Part of a small language model's weights: capped logits.
Each number is 128 + 24 x the weight over its row's rms, rounded and kept within 0 to 255. Layers, rows and columns count from 0. Numbers have three digits each. The size before them is the row's rms in percent of the matrix's.

# layer 6 MLP down (transposed), 1024x256, rms 0.108, rows 225-237, columns 0-255
102:140151130145117141092121167131099125194156119104130145119159159156100125133117089094142136134155107096118093107140128121138134117106133145105124119119124113124141091152109148125107143120113104101136115153121124162075110128107106100081152128093157120107144102145147098112086121145137135127120153125138088103138102143147123135072126132134123110140106166138099190113128127136103126150108111116129121144108104138128123111086090172097107183129152127173120101119149133125141113116137105145151153137103115144125135137107148129127110158165117089112161173135146162128093136085129079155182147201135091148132117125116140156128108147124091114129123168174100142161163133165122101123126130077098148100143131126149186186119125123090143121147161136159160134097102160119112191157127137
110:096135115105124116117112093116082152103126148115135101145144160159086095098128117083100156153124118123143097109147123089121115121122099101155173104113125125125111104147106117124169130111125117112175149120098121161112148142132148082104123156114158089114182127178164132143105102111088109080134143138132128095110171140131108134153092142113100119108131149135139094106127127125134082127110155125121118104161097117156142112134164159056138108157097152085131170192084110129106116111130092148126117166127103110155100131124144131101188142149144153129134103123117099105165135146123105136110119129110114105169092131117139118149180114074125090114174126088150145117127093182113115143171104112122143105121156142099130109133116138114117125146138142119145158134124150182133109134135101
102:165141136129159106131129102135158148069145161062124101160120104123148149124145162117113122133140140110152154136125175125103131110096144154100105173140098129132097112067122138153081125114143114104166149113184172139053137153146109165137128133142131150091146123122125146100152122110123132145147092143088108117144132130146089147170118132146145172125145142092092153127151150080111193131132139150131126135132116092112153141177139140124098091134122144132125107098135170118148081112166088132084156117144107111153146153123129112099103132081113178123117096151120104136120115111144107108145072128163137164106125104153124113147113145127160139137086132161110085098108165180127147140149151142128119138099171126103124133106140117124131120159103115139136144133137127144113153115156124
091:127098153172116146132120152098119151143125151118079130066166121096135124064142137124154149138082118137146134125161139122165100128139107127122148132077118119118141127110104111126106090122121119087095145121122156115099139120106121150110148093139123158164103158117119146091130099192152137107113157106165151177132179165105105140132126106123148096154116135110154108122100163116155093120124164133129151133142158162160173144178135106114102175169161111097116126141087115114134154160137102152109115145141172113110113148130145131145063109128116179097106129152141126119099145088141146156113109119168150131190125153149114133140111111108116144146126099159147125160123143081103128117122140085133102143108147147104103171148123151138119132109136119152117150144135159159096166145154147
094:155140101156054144135105097087111159095091159136120123175135146149143168123139133091151133130135132159120117146138077158142147149123101128141151128156158123140175081151098141103106092125100130100136121122133127154113108137129145134174147127124156136114127112123119193148122152160085133138184139099146131117168116113097141132157119078095128109124129167173098169175117142142141141156108110105119115132163145144132163153147182131117152130105118151164145112160049127149139151129106148113119128109134098084156120108134124137121117112154141067158103126118180133126121124118094144109106142096130134127123131113099131129096079146101119147107119139146132091143120138161087118106146138118145110146139117111111076145167137115147106144090122142139153138115151103163101122177130130
107:165151135157153120119107143150155106144113132101109110156143095126167128142109134127111131145150127187178104148116089096162120089115166093109121099084141146142130092128131154103158100089115172126152108115091131180120105119155125141154127104125119126110117109149125116124100142106167112149130130053160119155109144063134126170095121150130085131158177158132113102174147174109146132133121118114120119140139098135114119085138121141152110161149123125131145180126147113143154137111149115070164120150166153140093128158143176137136151134091120142144170114126073106136133162089121132135131159138125116132120131119121155153121127136138108084140124133121097148128120133122091115115115137101126105141131196153166133122085123095151130120107153105144166152132143103181152115099155102
107:143108095165142083129097092137100151130143114126130100146127171129136119112112177129157113165149121126136102120081120100148119112144118127148120097091122116142124120121150153105115131135073153142129115180108118155175127135107131133117139103166173114150138129139140121149166088128149060106159116101114138156128152152153112141122078129130124163142108150137156139118072136123108141107156119161078147104119141121127125100087120170171128115139190097131103094138165139136148144140126139143172117112107126135145162125118155087122135138142133147117085131101168136177142133135122110122133126157137139134108157134087093117139134101117130144136081111100152098116140126102165114094140170127105110114116165142163130111139077159174125085167092115128143061136074140108126112127124168
102:090120180159167111124099122075124155150082150120140139107164193120113125102137151095171145182133144149176132126129132101146091090106108117140122112105139143171142134097139075121106109161128147135129126136126114070134118112127061140107109141139106116145135154114166132112199117148143154119115090141109145094145113130143109152130136123104118135069146110125126139106147119110140114130097126092121144116135118126108101115120134126084132105139154137147113166131103149093148116093080167146157096144160174157109137113115147134135124108135099136161134145111113138152138116168137131127136112129102147144143096149174107123104126113112135148152148069104139130134130134149121160153133132140075147150091161147095127107123142168130153100081149098119122114131125137153171177152125180
097:097136134143120159104136121173149122174135143132106128159149108099120122141105098120153122111121093094113139108140120130105124070045142118121115117128110148145140094154145106112115105085097121112116109123104131115108102133125121122162142133098146110093116090097150127126172086141152120135114136124131132140144119113128145124096169142126123132143091121163090141082098148151134168114103117121103048141091155160105144142111132135151141113087085138115111157110142148090113104106144127121098129137113158108150145152137124085159159130065140137176120081119140125162101117169155140165104164175087135102157090148131136144140136095125120145122112107166100161102129173112188185125114128116132172125115114137100152110149112142116161114106096089136115141128147130145115099143141133
091:135112123120084125120138140118116131127175137156129118142132132161111143133156132107127130141123114106118137125137102121148120143086129120134153139150180137098115099131136137119132143141169139104126158102118170103175075127109117078163172122161113124159099141112133140098069114147119102105117158111128118125110137099172068106129077095097096124113135155106093135182141147103130103162132156128106135093076148125148172088137108146175153100127149169121101164133154108129142118165166106119138124156102126104102119167062127122140145119113132101101129126140132145137183138101154128103109077126136113143155154137113137113120103130112165119135142165105146118141113164113179132080073097083111109132136134171141129129172154140124108124132162136123088137092145139110098093126117144
096:112118097106154119145119133176106140096117150149139156148133131122119106151107121092158145121130146167122126124074126139125105124083133142108139105131130098124144159146174123163162116107088119128145166131141115124147108124102112129107159162122094151174137124130148155116122152153122105128098139159097109135069098073158117132131126137193161123116120119121138086130151123153139155123111123136143147162116109088105174132122103101108124150127152153142132112113167129134152080144093151096184102118166081142146091138115114127058176124106099161136080108149151170096124118121100106085175118129120125140174163088156119152153098099139134167141140146142082139134104118119110135129097117131085125096124152122140105128130124119121109150117122155151167147173157143119173152122119106
107:099182123131158141133100147098138070118158122126108123147089140118142122121139138105117150109119097107153156145138119127114110123135145134115124126099133139105156146125087148191108138125111143127117148147122198147108115114128133079143128160100135119114122119125153075132108127139076135138156140066156134159126118110133096106153130128147119179109123109132118115125105070151118114164136182132137121126132094100103149148098190146162096150155172099102133151166138156090134127116122113139135124120152124093155120103134113131092134118157164138141151105104076132122146094086138173142098106128150099133154128149120069122128136196153155111157102131153100138146107106149126119152175134096110100151106136150151124159117099127135091100140135143081100117089142147141127156084118114
092:149146161171105106152183134130079118128121142131135163174146165131135152119129159153106161117126147131155087133131149179101118138140139170148132066178121143144120151117123099120105137148132141105138140113156115135145098154094131081108132133119144148122172165133127107099131139092154073112145144138121134100107104151166147118122128102102132141131141154122121081163120143099146102120111121130158117125161133100102148129146122165150116119114160081115155138119168131112162118124191124131102151136153112161123115103091111158082090125117100114155124134136116115129148134107124135084179116124099094152130114113145144139168125161109153135127109110140133085132101077156127174146141074117126093111155133115134146098163073152139155089146145117142130115092128146118110051127121144
# layer 6 MLP up, 1024x256, rms 0.121, rows 226-238, columns 0-255
108:121134116110138123141125140143130137121151102119129128126123097120100110136163136157102081152100120118135127151123121142119142113101177134143109141123125136193106140153075144119103106134124140150127115104108138119109128111158117176114122113130097132152118107108124148141124149140118137115115184116100127096158082162084109155090168110103110101100122137128112145118135153135085125119103124109126130121097138105157205144070150143140132177111088121115117099133132203153137149142120114084137122087145139181064117151143132155148106120142120176129131081124160171160153156156121164160132139152149157105112117120094154123122124110119102134114163150135116130122113112129128134143142100174120102181089135116148147093105121079159095124086117159143094142072138089109145125125129091
102:131139141131165163113114120103120132146102121146146118114131106137153114124087111117157145122106074130148143142143132157128132124176132130141117055096136137139102137126123105124135133084137136143151115109123091140130160143125157227098165149151114114111141113122129158145168146096133144117094124118105131102156178104113094103121140128097123064173116084141169121126145126130156124086132168087141129132084124083098128108110151120132134134121116146101122146171137155108130151110136147144155109111158105154125155128133125165152156123152178152134136128159112120095105098097116126114091139138120140110135145159142161108160115101151141124168130171100112159137124094077085078137096184124124114108118115151147094100168099139151095158132145096133123143137142135134164105169102136
093:138127131126166115143162120167138141119160122164160137153154146199113101172129125107106108126148127177128106125142117163103136125102140180102128113157116133120129125141114148132138133146124117126114181092099157151114120188112125115104070152130147104114116168102109090140102121161113121144131127163137156150113109149146164112147169114154141142118117129143146124169151102140093152185129102098106108148126094093122115112114124115118172121076137147152101144170147152143116126160117144167160117118151104130111112109151142160105152146140133141138153102112115140116106122121104131122158120146175115092086109081100130097111165154089159140105148151123127159157132133127147157155141134161135137142153116086143092087126145092116153149168108109119128084170113181178128156131091102
094:132104121126078119126130138119150076116158153140167102090117139115112070136152146065126121163090166085141158113129136127141088106136145111118114133147161143121112121127153117164143157112115134142123139130175120168127128120140130122135163146140100135105145114149163089154155105135149154190109151132121172091126177138150122123090091149140095122157159095129120100141131144132146103118069119139098091146132135129119122153091096143112138169099096118164112110073147106121082100099119107112114137119148104140124102143088157126127145149131107205103133124136090127132136173168141143151175132144116102150132161091113149124156114148150105097120150119134167158140135130137175106125120119137154155150159110170103113120080108130117112128119158126113092115151117132095113153113123156
103:124111165117109117132142094107146123091156081097194116121121157148094112115133130135146112149113094136094154081151138136109112171142115118122080130138048160142123137119150131129132152132104101140124165110131141086157148126112115090133134151108109171193130110113134165108161125162115181094172131148141103114156128130112078110126119115138125142191142107114143121065112108123112157128131120129105135137155151142146180147125136122121148155123150125132103126117118112063095127159112124156171135118109122146124092155127124139089142112096114116123126159137196176124105099150122119100134145146123124141145098110123125142124114164132115131075152096124143154118142132124168158121147112135118117066162098129126093120150185163087110139154144120114100133118106136101121126116133120
100:101089126150137102116107095142104087153076164148102191155156121121127107135108104129149115097177085136137121167142168097122139094103151138112132114100144099118133139127152110130146101100119154136158159145167121165058163121115104123127103117065133119122150115128113115133091161154162145109149152150121116107107111131096152111138119145169154118142122166164175123098125105150106111164129151143098093133097125129112127134112117116119119113127131137114119167109111152134165088143104176157119096147089175181093078123113135108140155097146147132145136096130114124098145146116127089093138176098113109139141160087119149140172121156119149133097110120121142122131118089128116130124121145116116092163125128146117118122125085139169143082188119131103114097132158125128121139130167115
094:136132159119141127136116160137135147132113101141183142125133107132119097140107123108166140119100091088154144167119114142095144176084119132109096120167136092083148093101121166128107139111123126151109118094101112114104108197118164087171112133095159143153110156103140124106096139124164120118114131120117148177161124138124145139132093143106117126175097112120136118145151125117100115104142115123141145168123155167147189118144130143119139152144138165131121088133151152120083112127139091147114109124148116075139130127129142101142118129111128155143111159130135151145067147092093134130184126106114108151164110081138129125155122153142103139114155126110113090117150142097086130110112127160166164118148126131139134059164136124099173111134092121099134163093139092123150117115142065
092:122075125138175110190143120126149091141133159145145111119124126119139107123133134128097135137148130145106141116119134138100113112166122134135141145116172120158115129086118117138112149154112120123074191110143109146084163114139119154111080160157116093097135152125148127114087108142149128132176111144128127149098107152108133106147112137114154125123176176116144145121158134119153076183132143151129148136155121138129095150132115100123128160195141115111111139177119120137141128134095157129138137112116189131163114131156097153109128135163132105083111161082086162132152119131115104112137096121173157147121127142078157111143153136113137112145151093063146131101119107147057121104147071167134077136161118123163136113125150147120121142136133128123126121109141162109158158118099133
096:053106134135185096106101116126164141135080119107116091122152111108102085122137135139110108095127184147118116133144146118095159127140113139115101127107091094121130073171138138137115157140107115129117112159113067161139156105119146142118121128093120118080132096156123139141152128130135172138108070135138151149141124158145139122139135109130141137122149093159159116174110144125097136128107158106143125130146123132139116174088142105103153117125084168096138124140132159118144105132105153132114147130114085127183089149130120128121098151112132177172141155097107133125132124144135138125147120120126131160088129111106134111175127103136134132127146114117139144131083082180081119098163113145149129174143159146106095139115148128141107111128111113116174120161094172087138196123126096
105:100105101126155145121122105116136101138151146159151100106122141133103149147132119144098098132102147126120108090173156136131111147125147112123130157128118134143064110160097146163125137169150141134118162168136138125121099095104155125142125164131109113111079124144089136138136119130128141132094094089122098132140120135138117093142100126100181081126106107135113161125135101126173119145166135119051142092104136158140150144118123129138167157072105125138098125152116100107143141133156129152101146148117125166170155127123130131125086148159104152126127153119133134179128075090094115130116125109136100173130143161107155105109168131152135119179136148124115125117186119112133135144141107135157080080072101136178157100133126162121186133148130114143087118159130104112151147144153084
104:151133136113130118085134113157107121171078139111157171150133165145092105118165172134082105097152139132106172109136138151149130147123126128077101174107155123127162095122172112111164159141148138132125163150141088125129086126115114126146119169132113107174115181118064120155138112132122112144094105137113097151110132107131164146096146133159126157131105130101102181113129140111111147099148201089158146132133140137140092115127154094161120122124098111155128102142126155117141126178111126144176103144130119130109104133114156125118094116152091139124162109127150127098153117126111084126112136129120122149140122081153168125110124151159092135159152134097140122165093136100113102117117126117129112122154166116084108120104110089138126170125139119138117072155136181167109127107125119
093:131141151120109138090094148120190153096153142136131084121120089116119096121150099103112109125106119120102167125139143127136085112114115110132121162067135149122101104146145167137166096128130117176114145140119150139105141121134131133146156141132090107127145087139117150168123086145109163134119104143176145152150115109112108128128134124109129112114108117120135145115107052129092147105128140168093106129121122151143133132095155083120126145136104128106152119121078142111131121153085153157124105075142155126109164164147131107135147166095121107109122095128145148186080127151156126163145103159153109116147111117117128124129153088092128133105152202108123129127143168082123098112096172131143099105100107154167112114102144082100099139122083144152117155143088135144134143089122116
097:127141134155100091106120141154154120113148106143135098142106154119098177134123114165157137134139167136085153144169142073129114125095151163183107122175156104089101140119109118107154132144136105172121092164139132165137135119137115145142093090101103148145163105147107177127143103166146157127115140113108155116122113116157138104163122095112136143113127120124113107140115108121156153173105113116151096124120105112113125146144114108110126140130131130152115149124131124115125139114153104152134145171131140143143153167128142126107139110126135089122148126174164082149133135133127155126115133135127091116109155117114113090077145118148114205146166135083100172095113129098125131117127106167150107116154107143128155090141080196147142089142091152207137168097145150127126152152139099